{"init_out_by_depth": true, "init_mimetic": 0.5, "learning_rate": 0.0109, "lr_head": 0.00429, "max_grad_norm": 0.5, "warmup_steps": 200, "train_tokens": 423000000}
Each number is 200 + 40 x the weight over its row's rms, rounded and kept within 0 to 999. Layers, rows and columns count from 0. The size before them is the row's rms in percent of the matrix's.

# down: layer 9 MLP down (transposed), 1792x448, rms 0.0343, rows 1086-1138, columns 64-127
# up: layer 9 MLP up, 1792x448, rms 0.175, rows 1087-1138, columns 64-127
down1086,089,256,184,233,196,216,180,207,121,213,299,201,267,193,285,218,192,211,165,222,179,217,207,157,197,274,105,193,201,151,254,199,231,247,290,183,194,224,174,187,180,192,177,224,234,174,206,151,229,182,219,214,173,227,219,219,236,233,195,248,234,194,181,218,250
up1087,108,206,249,132,195,257,274,267,184,265,240,249,201,173,238,241,230,247,233,245,272,265,163,215,246,221,148,149,249,209,175,196,207,217,193,233,202,204,215,187,241,114,273,283,244,207,197,173,221,156,224,169,130,196,203,219,221,189,236,172,227,223,177,233,121
down1087,113,163,226,181,222,225,188,138,132,209,211,194,194,207,181,200,156,210,171,171,200,145,193,147,261,193,188,216,113,166,169,241,233,179,219,242,178,181,187,184,216,293,174,171,187,191,242,212,215,202,223,287,237,118,255,199,210,216,191,226,168,169,232,155,274
up1088,089,272,123,240,191,242,197,199,230,156,236,271,179,175,226,185,200,139,151,246,200,168,183,226,255,142,181,269,133,253,166,205,184,230,258,222,201,217,215,152,154,165,198,211,197,239,187,196,200,238,221,264,197,136,200,270,173,244,225,157,227,222,156,196,234
down1088,084,123,271,229,173,209,174,193,199,231,155,241,267,217,195,228,239,202,180,225,131,230,257,150,280,151,249,204,247,224,199,169,145,139,185,272,188,199,165,219,231,245,185,151,221,181,200,209,217,192,210,172,149,242,209,191,141,186,204,175,165,198,151,184,198
up1089,119,195,234,238,203,161,196,279,191,158,216,256,184,172,209,185,204,191,242,167,241,266,201,229,198,182,193,239,190,210,195,208,190,145,148,178,146,211,196,283,138,238,198,245,190,259,222,167,168,166,199,258,154,163,252,175,167,277,202,186,197,182,219,200,155
down1089,109,178,229,157,183,174,170,210,253,110,160,145,211,218,227,213,255,167,254,148,222,181,157,237,189,212,234,222,177,223,215,258,202,187,139,244,214,209,205,241,174,261,226,213,201,219,289,244,209,204,183,188,174,178,184,130,139,277,213,144,168,211,183,281,238
up1090,110,204,158,183,238,190,103,276,196,244,161,213,201,224,189,224,167,223,187,263,142,202,209,139,198,186,231,136,135,167,116,221,233,226,191,230,207,172,263,190,163,158,193,235,218,150,219,131,140,194,228,231,192,107,215,190,171,257,258,192,264,166,285,237,234
down1090,111,190,232,157,236,137,202,222,177,216,197,172,171,231,261,265,196,177,161,206,225,240,214,199,236,206,165,226,246,166,103,163,193,240,225,140,264,192,219,167,205,129,248,211,182,173,278,232,182,194,189,149,234,204,240,262,168,213,292,197,233,155,156,164,176
up1091,082,176,227,170,175,154,185,158,176,222,151,158,160,260,201,183,184,193,211,206,163,114,129,239,166,264,154,146,230,258,168,230,148,163,206,137,222,231,175,244,267,240,199,215,182,206,156,173,195,188,220,183,176,141,263,195,190,202,199,253,253,205,207,255,198
down1091,077,220,161,197,217,195,198,200,191,214,153,149,141,235,232,158,151,147,151,200,182,165,214,189,168,256,224,203,191,199,228,197,134,164,160,152,154,252,230,212,269,154,287,99,183,208,197,193,155,154,244,230,151,186,253,144,217,225,208,214,223,188,206,258,209
up1092,105,235,227,226,228,293,192,207,191,184,200,161,220,181,159,204,219,174,234,217,186,284,291,223,264,199,248,192,211,214,171,209,211,205,181,205,148,156,137,205,136,134,273,180,183,137,226,235,169,213,152,147,211,219,191,227,211,229,112,175,172,181,208,178,204
down1092,106,194,178,120,202,167,243,184,160,146,205,127,192,215,193,242,126,193,232,211,216,186,238,187,204,165,133,147,152,263,141,268,200,161,191,168,208,196,246,135,209,159,179,193,221,208,195,184,217,234,237,135,173,234,172,202,233,196,128,204,153,107,194,233,221
up1093,096,273,177,178,174,234,199,205,180,147,256,139,182,152,227,157,208,218,200,165,149,144,244,209,252,170,205,234,262,263,209,205,212,195,161,240,204,204,151,213,291,172,205,275,127,172,209,169,226,194,211,252,185,196,238,221,161,299,172,192,229,210,198,226,165
down1093,101,175,228,175,140,180,130,157,205,180,124,118,201,185,202,194,157,187,215,193,267,202,166,205,237,190,233,174,198,174,227,215,211,170,278,167,194,187,223,121,182,238,270,146,139,236,195,227,141,126,279,187,137,218,154,133,272,176,216,177,217,216,225,162,191
up1094,112,218,217,237,199,214,161,232,174,224,199,241,142,181,258,178,218,232,162,217,252,221,280,212,85,141,235,278,179,133,284,177,200,161,132,261,163,208,138,113,187,205,185,266,158,183,270,239,120,160,204,301,162,127,174,204,183,213,164,205,211,132,146,176,147
down1094,122,238,242,222,178,227,238,190,215,203,186,166,176,223,249,218,214,230,168,156,245,225,233,245,190,223,220,203,180,154,260,140,148,185,234,235,125,256,226,224,218,268,189,237,209,184,187,260,226,172,248,203,192,167,210,226,206,221,183,122,204,192,258,237,179
up1095,102,153,231,199,195,194,118,218,244,277,273,237,180,152,235,183,207,216,256,234,185,251,209,143,235,78,162,217,216,163,249,212,257,226,239,115,227,189,145,226,169,137,241,206,211,195,163,119,200,313,173,173,195,211,182,295,232,176,186,179,198,151,221,274,180
down1095,097,142,198,184,195,165,202,168,194,188,176,171,234,293,193,243,120,213,269,235,167,199,184,189,232,247,204,239,144,222,204,237,167,289,260,236,205,222,214,208,265,212,196,133,214,170,258,227,220,140,247,247,145,179,182,70,183,199,232,233,196,258,239,220,222
up1096,098,217,212,232,203,189,109,156,259,188,269,207,221,129,185,171,244,273,174,224,148,163,262,210,258,181,293,200,116,213,228,163,207,165,206,208,179,192,204,290,234,177,188,182,222,193,212,156,160,237,285,164,240,259,209,138,215,151,147,190,200,240,163,209,199
down1096,099,208,267,226,180,204,301,172,127,163,197,188,199,213,185,208,217,209,228,189,218,228,237,219,229,205,219,178,197,113,208,172,156,215,205,160,241,141,199,223,204,183,250,227,162,241,195,230,210,231,133,224,139,159,205,275,197,235,134,228,219,230,204,283,234
up1097,094,196,162,259,204,202,200,183,251,226,204,171,187,273,147,228,214,149,200,151,204,266,249,166,242,198,192,219,161,269,130,281,206,234,217,188,248,225,202,206,195,216,215,259,147,125,218,150,211,149,210,206,178,237,223,211,195,171,168,259,240,223,202,204,117
down1097,096,224,231,157,192,166,193,204,286,227,205,189,174,214,270,204,173,124,230,221,263,186,179,175,209,103,250,202,246,169,218,198,221,254,133,148,270,212,167,176,218,169,208,283,172,202,239,230,171,204,224,223,208,223,178,214,290,166,178,222,169,167,167,191,174
up1098,101,221,183,174,259,136,219,145,213,218,127,168,181,189,230,171,140,195,204,252,221,165,199,198,301,246,97,152,174,174,231,167,218,224,268,165,227,126,247,198,161,256,210,131,218,203,222,211,252,186,189,239,193,216,259,202,125,201,228,238,252,210,252,191,226
down1098,098,191,163,251,153,228,232,176,207,193,231,154,137,178,122,235,225,231,224,218,244,271,169,206,244,169,180,192,163,178,223,206,222,241,127,198,196,187,130,144,211,241,201,183,101,288,138,182,244,220,165,192,263,179,252,152,192,296,213,215,210,238,163,212,171
up1099,099,220,223,276,115,260,256,202,166,246,213,240,172,184,139,228,184,217,228,163,172,248,226,206,176,189,260,208,165,245,230,172,280,207,209,224,235,128,181,95,172,179,201,187,216,250,134,162,218,219,228,198,127,308,211,199,171,183,224,220,119,217,216,201,157
down1099,101,163,240,236,184,211,196,240,203,174,152,183,229,229,256,171,217,221,153,123,208,149,261,187,199,162,219,174,170,179,194,228,218,196,236,219,286,154,193,220,233,98,170,200,153,193,199,189,208,228,233,160,203,186,208,193,164,221,264,244,166,174,129,254,121
up1100,106,220,204,268,194,250,156,168,235,210,262,234,214,198,260,248,156,164,234,198,261,287,231,194,240,136,160,199,221,171,193,196,249,186,186,161,175,270,224,144,213,186,251,261,103,269,205,154,136,162,214,178,190,237,173,198,222,188,241,181,225,237,163,215,237
down1100,110,187,166,171,201,156,248,246,253,199,229,158,269,170,272,163,223,226,254,218,178,187,178,147,179,139,189,232,289,164,201,224,234,227,178,126,250,219,193,218,210,181,199,173,214,288,205,206,252,233,251,199,173,185,152,253,184,196,157,158,170,229,151,152,172
up1101,094,215,187,164,227,204,230,223,168,183,256,198,141,123,179,194,182,239,203,178,225,218,156,176,250,129,259,232,211,278,178,221,223,195,225,250,202,217,259,215,245,206,258,284,166,211,204,233,238,192,128,207,195,304,196,164,176,190,218,213,197,144,171,109,171
down1101,090,293,148,197,254,256,156,119,202,208,238,128,256,219,185,196,278,131,164,244,240,152,158,132,165,230,174,212,190,191,252,182,157,234,105,223,170,211,152,217,137,224,208,264,132,114,249,156,195,199,242,141,126,136,259,244,234,284,187,201,190,244,210,173,174
up1102,102,233,265,203,228,219,172,236,159,169,195,201,197,190,189,177,183,190,180,189,164,254,125,265,277,228,116,212,181,214,253,260,227,225,256,213,209,192,163,249,164,246,193,169,147,189,191,182,214,203,213,247,189,210,260,242,215,277,221,178,172,240,213,129,112
down1102,099,241,164,221,263,232,211,208,241,216,269,198,149,226,124,133,177,180,227,251,115,234,166,271,198,201,202,230,129,225,259,220,244,192,181,247,162,231,97,231,200,199,155,145,160,170,162,210,255,214,201,194,236,269,252,156,166,231,157,211,183,203,170,229,153
up1103,108,184,233,257,220,168,247,190,188,171,237,226,191,271,249,200,208,165,303,188,267,236,187,244,215,169,248,144,174,204,175,198,150,156,163,193,249,196,211,216,174,135,189,162,142,198,155,178,203,200,256,208,246,226,220,170,244,185,196,247,200,192,182,235,175
down1103,101,244,196,112,219,183,229,169,155,186,209,237,219,214,230,232,183,191,133,194,117,160,193,133,187,167,217,210,259,145,255,237,233,156,196,244,158,188,184,147,232,222,140,155,232,110,240,190,187,146,76,175,155,157,195,273,160,245,201,289,247,237,264,224,220
up1104,081,171,188,217,231,272,202,138,175,135,228,161,212,140,232,196,219,149,193,218,264,209,232,210,170,257,245,209,208,199,218,236,165,180,227,141,102,242,214,235,206,136,245,260,209,138,155,228,234,205,198,237,193,208,247,197,191,128,177,207,167,179,180,131,241
down1104,078,145,125,201,273,224,133,171,167,124,188,236,230,242,169,213,226,173,229,223,280,148,291,256,244,185,158,213,174,177,226,186,230,181,169,209,139,226,224,256,259,154,240,189,220,183,242,163,230,222,182,206,186,111,263,223,193,159,168,234,219,249,174,194,191
up1105,107,196,185,254,273,175,191,197,221,147,214,144,167,203,263,227,101,229,191,190,257,191,162,183,176,194,234,184,127,204,159,261,285,184,268,199,198,133,139,270,134,200,151,207,202,206,194,146,150,198,195,182,171,143,227,169,194,202,162,151,193,211,208,126,199
down1105,113,191,155,254,296,242,219,222,286,191,264,218,177,195,209,238,209,198,204,165,225,256,201,201,242,197,180,199,140,197,198,278,244,203,228,229,214,140,215,198,248,160,230,232,296,199,239,166,237,206,173,255,187,153,250,152,246,180,227,168,207,175,226,175,125
up1106,089,258,211,162,231,221,203,175,125,209,169,196,173,150,144,201,208,224,166,192,255,230,217,303,183,210,215,200,194,194,227,219,177,250,238,298,247,197,172,186,228,197,230,182,153,176,192,214,169,150,330,205,206,229,207,231,244,206,219,224,218,246,231,238,125
down1106,088,242,166,165,231,167,275,139,201,281,210,196,204,179,271,147,196,175,166,184,289,229,228,264,205,182,180,154,225,174,214,176,217,242,162,160,171,180,189,232,227,217,223,198,220,195,193,230,230,188,210,126,197,249,167,165,233,170,151,152,185,217,253,141,202
up1107,103,213,224,226,267,221,234,259,176,194,124,208,183,267,247,171,239,174,277,167,192,159,250,182,159,184,186,203,215,182,154,167,262,218,254,187,220,262,206,158,201,185,172,275,111,226,186,185,206,175,198,213,197,173,226,221,214,265,270,206,136,166,167,264,247
down1107,103,179,189,164,169,223,175,220,169,254,197,226,206,117,186,194,243,266,164,177,244,183,147,218,167,165,216,180,214,276,259,199,127,189,179,215,156,192,128,203,196,175,151,166,225,216,108,116,190,159,192,156,171,215,216,122,214,207,191,167,299,215,231,190,136
up1108,116,280,211,253,257,274,161,215,161,202,207,157,184,236,192,242,134,154,128,156,270,261,173,206,180,209,205,266,255,212,142,182,163,186,141,221,215,251,177,201,215,226,176,105,182,158,191,204,120,194,213,208,164,133,207,271,180,154,188,194,240,286,183,259,211
down1108,122,217,291,211,162,249,146,212,203,181,171,210,174,209,254,242,260,230,210,195,286,176,226,209,202,299,175,198,233,206,249,224,210,240,204,173,256,253,210,174,172,167,180,221,200,210,160,194,167,188,267,248,233,183,179,179,251,173,148,260,161,199,157,172,157
up1109,090,277,213,219,185,267,216,152,231,236,200,137,170,157,137,206,181,86,214,239,254,197,162,217,180,170,249,220,247,196,117,260,184,190,99,183,238,221,225,162,230,186,151,192,210,155,228,177,250,266,294,220,209,137,211,192,162,220,304,176,198,143,205,215,255
down1109,093,204,186,198,266,162,155,206,201,193,240,174,231,196,192,232,253,238,142,159,190,181,217,249,189,243,193,204,131,207,137,135,203,173,159,168,160,146,189,200,254,129,239,217,151,222,215,207,191,196,136,145,203,147,212,249,142,143,143,244,169,211,193,218,229
up1110,108,172,233,216,269,127,184,187,206,219,195,166,128,200,177,179,220,212,158,233,233,352,156,255,205,194,229,187,184,178,161,181,218,178,181,182,214,228,168,239,196,197,185,218,195,217,197,175,177,209,224,162,145,207,212,181,218,151,212,191,103,206,270,243,173
down1110,116,222,211,169,246,243,188,227,186,193,95,201,170,165,197,184,166,219,235,220,247,221,219,171,209,217,187,177,185,209,237,200,167,182,193,283,204,197,172,200,111,223,216,164,143,214,195,274,270,154,185,169,167,140,225,213,189,187,202,187,229,219,134,178,200
up1111,099,109,144,266,175,214,199,178,242,234,214,167,243,235,172,160,106,212,234,225,200,139,237,185,166,257,138,252,191,249,203,184,227,222,147,195,207,172,200,186,246,221,196,149,114,206,169,257,309,182,160,187,254,166,228,264,174,229,234,201,124,171,244,165,221
down1111,102,292,186,211,140,312,224,188,133,234,183,262,168,223,204,233,173,230,224,195,216,251,167,176,224,122,282,207,243,145,243,194,181,223,147,188,196,238,155,126,232,267,152,197,232,191,144,169,176,243,248,255,172,243,202,268,261,193,176,184,239,209,213,190,165
up1112,092,181,257,251,243,266,248,173,188,183,130,246,206,205,158,207,162,244,229,255,192,202,189,203,190,198,160,211,193,176,198,203,204,211,285,189,237,200,170,213,219,197,117,226,212,254,213,193,200,202,246,169,138,207,153,195,205,200,185,133,138,200,203,142,154
down1112,078,152,242,217,246,226,192,269,255,209,179,245,256,273,257,226,170,131,148,167,170,261,225,188,162,237,229,130,288,168,186,233,233,199,194,186,150,183,223,240,198,169,186,239,140,194,212,164,233,182,201,275,245,208,145,214,157,296,182,285,251,180,237,184,197
up1113,106,189,202,214,206,238,209,269,236,183,108,225,125,278,183,211,159,267,236,186,297,237,185,204,220,297,197,176,197,192,130,228,242,193,185,179,196,195,147,219,186,247,178,207,190,196,193,205,167,115,172,121,219,180,199,191,256,188,184,119,165,270,139,200,138
down1113,115,112,177,173,107,237,261,236,192,212,198,175,274,207,129,196,219,134,190,161,213,134,229,210,176,265,159,143,197,280,170,199,201,159,197,187,260,201,151,192,240,146,201,139,191,344,236,225,231,195,162,184,196,168,216,205,149,206,266,137,213,167,159,168,200
up1114,092,170,175,193,239,207,197,204,234,218,304,125,179,306,223,200,167,213,164,252,159,198,219,257,236,221,207,163,191,184,250,212,151,164,189,204,188,165,227,194,194,289,151,147,189,141,155,256,202,194,257,237,214,107,233,195,243,308,239,262,222,123,193,237,213
down1114,088,180,281,248,190,220,228,242,240,228,102,187,226,191,209,157,212,175,262,294,211,197,158,188,243,183,150,142,237,156,156,213,217,217,173,140,196,276,150,201,194,161,170,163,179,142,242,227,208,252,203,206,242,194,170,155,184,227,241,174,219,250,201,195,272
up1115,105,152,172,155,187,200,155,234,200,226,170,222,236,186,155,214,226,164,214,221,227,231,229,173,188,127,196,147,154,195,206,177,253,187,275,209,219,253,241,193,198,202,213,222,283,130,157,202,214,254,153,178,214,222,252,121,217,162,230,161,226,203,197,246,229
down1115,098,191,244,184,165,283,149,170,186,237,247,164,182,176,161,207,158,179,186,221,190,228,166,253,164,238,244,209,117,190,136,140,154,192,208,262,222,197,130,171,161,177,161,224,191,184,123,164,199,209,198,183,203,206,178,198,219,185,203,233,213,168,186,208,243
up1116,106,186,261,210,137,177,224,168,187,212,181,168,160,183,207,290,163,212,196,215,275,130,195,193,169,124,152,268,175,244,131,189,195,290,242,225,150,236,193,174,184,222,148,235,216,147,219,158,233,178,210,196,142,212,235,183,219,210,259,251,229,179,167,188,236
down1116,106,256,122,225,127,215,181,211,208,224,196,146,194,210,158,197,120,154,234,263,243,254,97,231,267,200,168,216,212,140,198,196,221,236,217,240,201,163,177,199,199,281,190,182,163,198,191,165,225,199,192,183,170,181,219,181,202,246,172,216,153,275,160,138,221
up1117,078,154,230,270,246,237,164,223,159,170,209,238,251,229,207,184,295,217,221,322,297,165,191,223,250,211,134,158,175,155,199,255,194,229,151,183,260,185,226,194,245,218,188,247,146,180,190,170,242,261,228,157,206,219,243,189,160,142,187,159,170,221,219,210,232
down1117,078,207,217,191,180,197,182,99,242,263,165,243,189,165,151,244,172,225,151,224,246,201,211,213,200,170,241,214,208,241,243,211,193,115,271,177,263,197,246,128,100,219,195,213,255,226,194,113,153,234,184,212,213,141,256,221,140,208,184,257,210,293,226,231,179
up1118,106,215,245,234,237,208,189,188,182,233,182,233,164,179,188,192,224,172,263,162,231,245,179,196,119,201,167,186,230,169,168,231,141,112,186,164,187,224,247,207,236,156,231,264,331,251,198,191,251,185,235,161,257,143,153,192,290,222,199,202,147,218,130,226,177
down1118,111,197,249,221,203,161,176,213,249,239,194,166,182,169,118,250,229,162,186,190,135,256,203,192,222,150,213,140,182,147,227,202,193,214,252,165,176,207,242,216,224,185,118,176,160,138,245,192,156,200,219,252,163,227,211,159,203,102,236,153,190,186,207,164,273
up1119,094,208,180,145,157,249,122,190,180,239,239,196,246,183,214,144,142,183,195,150,150,202,192,228,260,208,227,222,165,208,188,230,162,224,129,233,147,228,223,153,197,168,182,173,194,184,190,183,212,170,213,223,208,239,149,170,222,140,159,173,133,165,183,129,145
down1119,087,251,155,193,230,180,197,200,176,155,198,206,142,171,245,227,220,223,260,223,202,200,242,194,172,129,216,114,202,170,220,253,116,189,199,187,221,236,230,235,144,218,267,200,177,197,208,293,261,275,233,189,73,173,168,187,213,191,115,307,285,156,185,209,229
up1120,105,178,245,171,192,227,167,185,234,159,217,281,206,188,192,197,121,268,218,148,263,156,196,150,200,188,208,145,192,184,212,195,219,237,190,136,186,258,154,219,130,256,225,225,172,258,170,270,208,213,184,263,284,187,171,138,76,263,226,208,130,224,171,180,233
down1120,107,172,228,144,183,266,210,224,153,158,171,138,135,275,177,175,229,202,229,268,135,168,187,249,213,235,244,161,164,200,225,180,209,218,171,265,213,257,172,223,221,236,193,173,268,199,120,180,242,208,207,200,240,216,197,270,172,212,225,261,198,190,273,146,237
up1121,106,262,142,219,211,218,174,186,208,209,148,180,142,163,175,180,186,176,215,289,208,309,200,122,149,93,186,280,200,191,132,208,154,180,204,282,182,238,223,209,223,262,178,216,182,150,182,223,245,216,188,162,235,234,166,245,234,258,251,171,207,185,134,224,194
down1121,107,244,157,255,252,182,213,169,309,184,126,201,126,228,203,234,216,277,205,184,136,249,138,251,234,181,261,210,251,213,195,204,174,168,246,287,269,195,169,185,154,248,158,215,161,205,186,216,230,188,199,239,174,205,252,242,163,177,132,137,178,216,218,243,176
up1122,118,224,252,290,202,185,173,220,157,221,263,237,72,238,234,176,214,204,256,221,230,195,230,153,202,201,202,215,188,220,224,292,227,236,235,257,189,171,243,107,167,238,207,157,194,200,234,234,195,234,224,144,173,216,165,225,230,161,244,198,241,200,145,193,224
down1122,119,203,223,208,183,142,175,159,196,185,201,232,194,202,245,257,216,246,262,186,157,212,182,131,198,237,199,258,199,181,180,106,254,205,178,222,195,166,194,274,212,179,167,149,141,211,156,239,249,241,134,238,212,198,178,145,216,181,152,223,211,167,158,267,223
up1123,094,188,238,174,177,253,184,251,221,164,143,103,229,224,137,227,205,238,96,184,131,238,202,241,117,179,214,192,222,212,191,202,124,223,222,203,171,238,188,164,235,233,218,188,265,216,227,190,219,136,168,244,182,197,187,230,141,181,228,300,224,181,291,217,233
down1123,092,237,213,196,182,196,210,167,239,220,297,199,186,202,251,247,142,163,217,207,282,195,309,192,168,237,127,269,156,206,263,236,244,197,279,180,266,143,184,228,169,179,249,194,199,213,206,250,172,261,210,191,206,276,144,195,229,85,198,172,248,185,192,170,188
up1124,091,203,195,242,153,186,259,205,171,185,190,193,164,234,175,147,202,225,219,255,268,173,244,248,200,244,236,209,194,192,255,190,203,291,202,202,180,220,182,251,212,259,183,244,176,150,179,243,187,209,254,183,167,225,199,204,171,183,164,202,210,208,234,183,221
down1124,094,249,165,167,189,224,250,210,215,163,248,197,249,212,241,190,241,202,156,159,164,152,199,184,228,183,165,168,233,137,153,195,214,90,198,217,271,157,161,135,183,240,244,124,190,176,224,214,162,166,83,214,260,213,242,271,117,265,224,205,107,208,170,224,132
up1125,094,151,188,156,230,242,140,212,152,196,333,131,165,249,195,210,214,224,195,201,181,202,250,135,228,182,193,258,219,215,211,157,223,192,224,177,237,203,215,129,235,156,300,230,170,138,224,214,166,229,198,193,220,235,263,250,265,265,134,195,181,232,187,196,234
down1125,091,219,166,247,182,191,266,186,205,133,148,198,180,198,171,227,220,222,193,170,273,200,256,110,165,170,168,170,233,168,165,195,153,120,178,263,136,154,224,174,170,200,193,197,238,255,242,191,227,203,206,139,250,195,234,171,254,250,216,193,163,120,184,279,131
up1126,099,231,172,273,166,174,141,229,227,211,217,144,178,133,168,181,247,95,208,182,142,128,189,262,245,214,141,210,160,206,175,135,252,196,173,179,247,240,184,191,176,202,134,121,234,232,167,222,159,160,181,224,205,263,141,242,142,208,185,192,240,157,214,170,207
down1126,099,147,110,154,288,185,239,189,146,210,165,269,288,220,202,216,124,224,196,264,258,261,245,196,200,143,263,179,216,224,243,184,120,212,231,219,244,222,169,180,129,252,221,237,192,230,155,172,171,186,236,277,194,175,205,197,187,152,243,243,195,201,148,236,202
up1127,105,201,239,170,179,245,174,200,229,135,242,191,193,166,157,244,179,194,205,201,146,207,231,229,160,178,210,265,222,191,137,114,241,216,260,241,215,195,165,131,209,189,137,142,211,237,160,167,234,217,225,212,277,156,168,262,248,264,195,231,168,238,208,255,191
down1127,101,205,92,163,231,234,253,225,250,237,184,199,158,167,140,246,190,195,132,230,178,153,183,200,160,151,154,162,219,260,160,199,218,102,120,148,224,221,282,255,215,188,168,206,178,245,144,197,180,215,232,196,198,176,194,215,213,228,214,229,164,236,250,202,186
up1128,084,197,154,191,189,100,239,149,247,148,203,216,243,208,203,271,168,212,239,206,186,193,189,233,217,143,180,209,191,235,142,250,211,192,198,182,206,244,180,190,260,220,217,257,192,224,144,248,252,169,249,186,273,209,207,202,135,178,181,169,235,184,207,151,158
down1128,086,163,124,95,175,245,117,163,189,220,174,193,183,194,202,232,141,264,147,175,202,250,242,203,147,238,253,214,172,251,247,190,172,170,273,244,189,212,134,146,213,209,228,175,211,205,230,264,161,262,174,231,208,115,219,169,182,151,225,212,190,223,133,188,186
up1129,103,215,199,155,169,323,156,241,158,239,201,217,242,200,247,191,186,190,202,212,165,172,268,178,163,172,205,154,208,173,152,213,228,207,244,215,191,173,226,115,197,112,180,279,305,176,228,158,173,256,179,182,200,220,209,193,178,141,239,147,242,177,160,186,190
down1129,102,231,111,211,211,244,194,257,248,233,207,175,145,246,175,180,160,217,213,273,188,281,216,198,265,200,183,231,191,194,199,168,236,266,217,262,195,243,191,205,135,152,239,197,142,210,185,171,252,251,202,213,170,219,136,134,200,217,200,239,208,270,212,136,214
up1130,115,215,242,225,264,282,250,272,193,216,249,250,165,263,217,190,206,175,215,215,130,209,229,167,174,232,264,175,218,125,144,261,182,267,222,171,218,215,217,176,224,192,172,211,179,211,226,215,222,151,187,187,192,208,142,227,235,230,183,227,187,174,179,192,304
down1130,120,177,213,211,152,136,158,163,146,193,178,183,207,142,129,228,216,205,190,183,163,196,160,249,195,168,152,162,283,235,223,220,243,163,205,218,164,136,184,206,212,191,149,154,226,223,187,130,152,245,209,217,186,258,241,196,177,123,197,196,237,193,165,157,155
up1131,097,165,232,190,146,208,205,253,197,251,193,161,161,263,165,151,238,202,235,241,207,219,232,177,209,204,207,197,192,219,173,172,245,250,209,206,207,157,202,221,229,169,212,206,206,229,200,227,185,211,182,281,134,190,240,133,256,294,183,203,191,218,231,253,197
down1131,104,203,203,158,195,217,137,187,177,264,207,172,163,209,172,177,220,211,184,198,126,199,114,151,188,184,233,162,250,266,277,176,176,243,195,217,244,212,245,148,178,159,154,271,234,198,162,205,164,215,192,87,220,151,136,231,185,263,206,233,253,203,150,211,183
up1132,086,213,160,166,247,192,232,200,247,234,212,135,169,115,122,220,226,266,220,245,193,209,192,229,112,181,154,222,194,219,169,272,197,246,203,131,209,225,253,200,131,191,161,179,198,251,193,191,121,163,246,197,200,152,228,207,279,229,194,163,211,143,119,183,212
down1132,081,226,236,217,187,188,246,208,235,257,197,149,206,209,156,239,214,199,214,121,184,211,201,219,256,131,124,192,175,224,178,238,210,192,159,118,199,218,210,179,150,146,158,130,253,136,257,178,204,225,113,213,186,213,208,153,156,170,249,213,223,204,167,235,178
up1133,108,233,234,191,209,235,262,219,206,99,305,217,174,142,231,187,305,271,199,176,156,250,258,180,212,201,218,172,238,162,191,185,206,198,249,228,221,151,184,191,185,203,170,182,141,197,169,203,161,209,175,227,199,261,125,197,147,240,168,165,174,217,233,109,199
down1133,107,188,318,190,212,196,151,213,165,261,234,151,210,297,144,177,192,245,204,193,219,227,198,136,181,188,177,215,194,189,251,241,166,198,146,171,168,182,175,159,207,130,169,251,217,183,264,186,197,239,166,209,191,202,222,134,186,221,276,211,269,194,172,201,191
up1134,108,218,253,208,216,185,162,184,202,206,123,206,149,180,180,173,248,236,252,185,152,203,253,234,182,176,185,220,182,233,198,198,189,197,180,150,235,138,157,183,200,220,290,161,226,121,282,201,203,221,192,175,208,155,173,201,215,160,163,204,112,89,211,164,196
down1134,106,247,241,199,202,228,182,193,120,166,235,154,200,238,228,183,164,160,221,174,228,206,215,160,222,194,173,205,192,223,188,190,184,224,205,211,236,231,196,242,159,159,234,228,259,267,237,159,225,260,282,163,161,212,215,206,251,237,223,229,194,209,182,223,233
up1135,099,211,180,234,242,245,251,194,189,140,239,245,249,280,167,134,204,178,216,187,185,136,217,156,211,153,306,127,138,200,159,198,223,276,311,185,204,236,229,128,159,238,229,198,218,223,236,207,202,123,222,230,198,265,207,176,211,245,250,176,102,113,169,180,205
down1135,100,189,189,181,193,158,136,294,231,146,84,206,166,183,130,280,177,227,189,204,214,260,227,223,165,187,197,158,265,138,262,228,176,158,200,190,116,214,174,212,161,153,145,222,247,171,136,176,165,261,208,129,221,196,189,208,212,132,253,185,156,249,252,142,191
up1136,104,221,193,149,224,221,203,207,185,196,246,229,137,189,201,197,227,180,262,214,285,246,268,237,184,137,237,193,257,187,217,126,167,163,217,189,175,194,147,239,221,198,212,230,234,205,183,167,249,180,216,183,137,228,206,258,150,262,153,251,210,226,149,220,249
down1136,107,202,191,226,104,225,214,142,198,174,190,144,245,238,255,152,190,102,167,227,229,158,171,278,253,186,139,167,194,117,218,144,74,244,247,214,156,232,192,113,190,234,209,211,207,220,194,246,89,214,210,218,143,253,233,157,188,137,248,171,244,124,143,190,255
up1137,089,266,195,273,149,118,136,205,189,211,221,214,173,230,183,226,304,165,166,230,164,228,278,139,169,273,174,172,206,225,199,245,134,195,214,182,148,173,203,195,214,165,221,213,214,200,155,213,149,142,184,182,145,173,240,282,152,138,108,281,247,250,257,193,226
down1137,092,285,142,292,244,190,241,143,201,266,160,204,133,190,189,208,178,291,159,216,137,217,195,204,221,170,196,211,236,235,237,210,182,241,204,248,261,183,305,207,151,191,207,183,209,262,206,161,102,125,196,238,148,208,284,212,240,181,197,245,177,246,233,172,264
up1138,115,207,217,194,240,244,250,246,148,196,252,180,206,198,180,188,143,216,211,247,169,216,192,139,233,166,215,243,185,204,212,186,180,202,180,163,120,229,220,208,197,206,221,217,166,203,169,220,283,137,245,260,176,250,142,137,126,243,146,127,314,135,109,204,160
down1138,104,165,181,235,231,165,121,236,196,174,161,210,201,204,259,190,246,162,194,214,192,197,115,227,224,227,159,263,139,224,238,166,267,166,226,237,216,153,245,143,233,187,181,163,212,209,175,200,194,195,158,167,206,178,173,267,237,180,217,266,185,239,237,249,223